Weights of a small GPT-style language model, trained from scratch on English Wikipedia.
Training: a variant of Muon for these matrices, 118M tokens, 7215 steps.
Each number is 128 + 24 x the weight over its row's rms, rounded and kept within 0 to 255. Layers, rows and columns count from 0. Numbers have three digits each. The size before them is the row's rms in percent of the matrix's.

# layer 8 MLP up, 384x128, rms 0.171, rows 231-241, columns 0-127
117:152128099159118099096111153168154074084196128123113134110145133144125130122129127120161166123154143125097172157108132124153111145139119120088129153132130134147144122102190126131146139129107156132100131094145150118165127136111063080127098153131151087111120126136132070158146129135108148112121143086110166105090124135141129132111157153145091098126121125127171131167125100112117156136143
099:125122156111123099105112128140134150123138126113101130174194120101165116127085122147152133116130138144111101187133103122115176192143121169127109113158153138178116091147177125142165125124108135113119112115141112119123116146137109161149144110148140100089088100150151122120097115155145100109146111141136098105098171127156066097133128112130141145127119105132101173140131072130132132116112
087:135127094079146103127102110115119137131106117128144118071082152082174156140108090122092146165098132090102123150114105113127133138120157157137141141156091151112136109117095137137131145127097091150118142196163151139095139118154168117162122124099117137111153147131106147158148129135164097137155112143157120115145124136120109088141171098156181130121174107110158140098119100115117125143114
110:154142137092125105123132113140090124147123111089084149093152083097071123108163137108156126130115127121143142127130139115134116132144150089138146117116137145126102124120121149138129169139122137101157112130078170128114120138127111115138102146140116217168085173156145163123173129135092111165153147122139148086122149141151096115084144164171127092134126111117150149108112122106120146139165
113:164133147146156119104076132152120169117117098145149118128128187110101098125120089175173142134127126154121119128090128138148148124135154172111119145126157113169138142161132099151125112109138142126154140086143113081143095089151102131133090132109089135069113159133179096165123168136117144104107163150111124134119114118115096123139157107154155111097103176156141115109111109122122120113116
118:175163157111115124097122124129100146101138151102147153116115123151120153137147148128165166119096144137151171110161162158129102126163095139140107141134098119108103135140171130130109125135137159115152116092118114128141163101093147098107138170134173110138109076157132108149178080121140117096113063120090113114134106105124141079094100137123114121119137128114162097105159098154130136154149
121:167142097154111096159113155102131155101157145162111121106088104142132141109110126130163080122134112112174090137154128130127084148125116125156111153161151091134141138143123143120127129139125127157122100111152145110116163097167094151146129058128083115117082105155114178157140107154128122128120117175103151131120166112148117132120119162130136123102141081124118128070133117101145176138113
109:142145156128101123125104138109144120126138136144135084183104144152129154131101156125143143100158124125111103161122116148124130084122166136135140153134146118122096127155140141107125128156144086107089069117157095123136146149102183152142135114113154104114120108145210142102113097135120168074175147105156147146097094145117095127107100110111146115122140087119119104138089153116140148094110
107:144193120128129115134109144162103085120096099124145131156142142121174091162147108085101130108112116150155109159110144153109150163117136134096092146153093135126131139127183093104150111139159093139075116069144126143193115139149139131174133113173119122116133103143142147123145142128106108124118154112123122124121152162153145133074110113109135161136134143127123106123162140112130130138073
100:138146173089108115118143138105130137110092118127116113140118130110133101109091110129128128139083144126130114148114123154122112092139137166110159127158173125213113121129123134126134154131113122154146153165147124142147172106121075130129134108126146094099101083113167112127110064138113130123154153137090170150143125164125146124131056161157128145115148125092101151163118158097107149125133
087:135132137150110110168082144114095112098116131147093069145157138119147152132126102151159130164137120121144141130084127124142152116119150077109128153129154101106131101150144149157103086144171083155148157157131122118125100142112078101155104103092146125085107106134111132146059127097158146127145147130088104175131149123111164115138119156164122124129168126129146162136108146138134165135133
# layer 8 MLP down (transposed), 384x128, rms 0.06, rows 231-241, columns 0-127
124:162163127121115136146120092126133142121150080153097169192138100095115121114189143148140122108108103105127101154136114118141105132130148158114132122126154159142131114181111126114141133108132119094153160116133116124096125122173125112067129131152113114105098113161134148126136123152106102124148084129109069166139114139105054147119101143159156140101118127105148163137162148108106151153130
100:168111130117141155097074126095128121124143120138180159169129096121138135116114144152132147091174107162134108089175116146094122113177157124111128170110130113078141142112115134111073118121103141137114132121116145125117122133094179108129100146147113120122135116154151118165184113165133178131125104134152150144122087158107152103129119145106107159158115133107095106104092143112118109141159
074:153086128125123133173108131118093129136091110098106104165111119141131089114136133144109156143117125154161131143156184121124139103165162086153134150113115118139094089162152143102114152098115095132154083113102127142129078153128137122107132191155121092151116152132127154080126102118090101115113104115145185115142102121149144093134126171117173130160121130092140144166136122137115147132122
104:111152119117147131171111115155111127162101106156113125140106126091164121103130115140115148112091135140112129160134078137143141117147131139134131153112121123197160089142138114113124136094154079119087165061156086117114167127146128120146146131128141119128128145123123104132120111173108138105130159063139127099177100108159148178155110093143137150114159146158138112135098146113120091105146
122:091112151160150144127081099143102179158156116132122130157122103106173145128145143150139142118069102142117118144173122114134099142126125121126157158144132161099135111093144145123090120100134111082100155087129127131122138132129137152109101091106156128141160109138089142214143102157106164149134132088127110087126156114132082116114131141125133140146133118145170132114132139105147151091096
127:170116140124113156104136089175124124195142096134128115108123113093086140110126146131123106124132132128106092159156129127130136145122154176152115101167105118161164123078131142082118133112113112136155202142110117074146156127106115117078148159147157136131109145146126168121130128105138134110105144154082117147147135110135148108110107111115140128125182087089155097116116115125160118128138
120:138153128125117200132177112120118159124139105095132116125154142149126094148107110138084124151161118136093154147130161115127109175084134135138127161111135146146080149154123153140139125127142112135088133128149100139107151127159165103154165142092041170111127066116117119106124131133120120155137117094128119125108135137094131129156110179122140138120120140113110118132127132133071090102145
111:141120150158096168112140096172141130118106100104133137144136106149160183095166108103107109147093137103132125158125139135107140125169110151123128120143123124149105138147111104115109180133137108092139105123147124140151109150130178152103126111136121140136075125113122180141110136149117114092082148135132046131102159138166110127121121108095155128145143160119115133113114179063128129110138
104:117138182147130120103169164089118140136107152122154145142151146099100111151132132122129171121131126149124129102111164200128154095151141106137138150125141142119128170162108132129131102133154166100091135108105130101156047073131117112126118137125089139136161102120135085126123111107122130121085094139129165142169109161111144144113096111111135133074118108161118120151134125127156152124102
104:119108102144090111086144114083129122143125115086134113163108083138134144115151149141104159148124095114157150141139136170095087139117067149131114116123131108120145125111117133138145116138105109107179139121108146103137165114153120133095145159146126156086145124124143140099133122159107103152083136135089148145113066137167198129128156155123154128143130100106172158159177121138117130118119
072:141112098116114104124163132151135099163185129095139182116139101145099115151099129117156126148149124110135109140095110128143133145166107113150105123111073144112129119121166107131160118148112121146140092094141111080136123117128162115088125175138072128089109133151170147134150107121120142105092134110145177170119126072138108106107143137098146161165114116125101147103140168155147154131134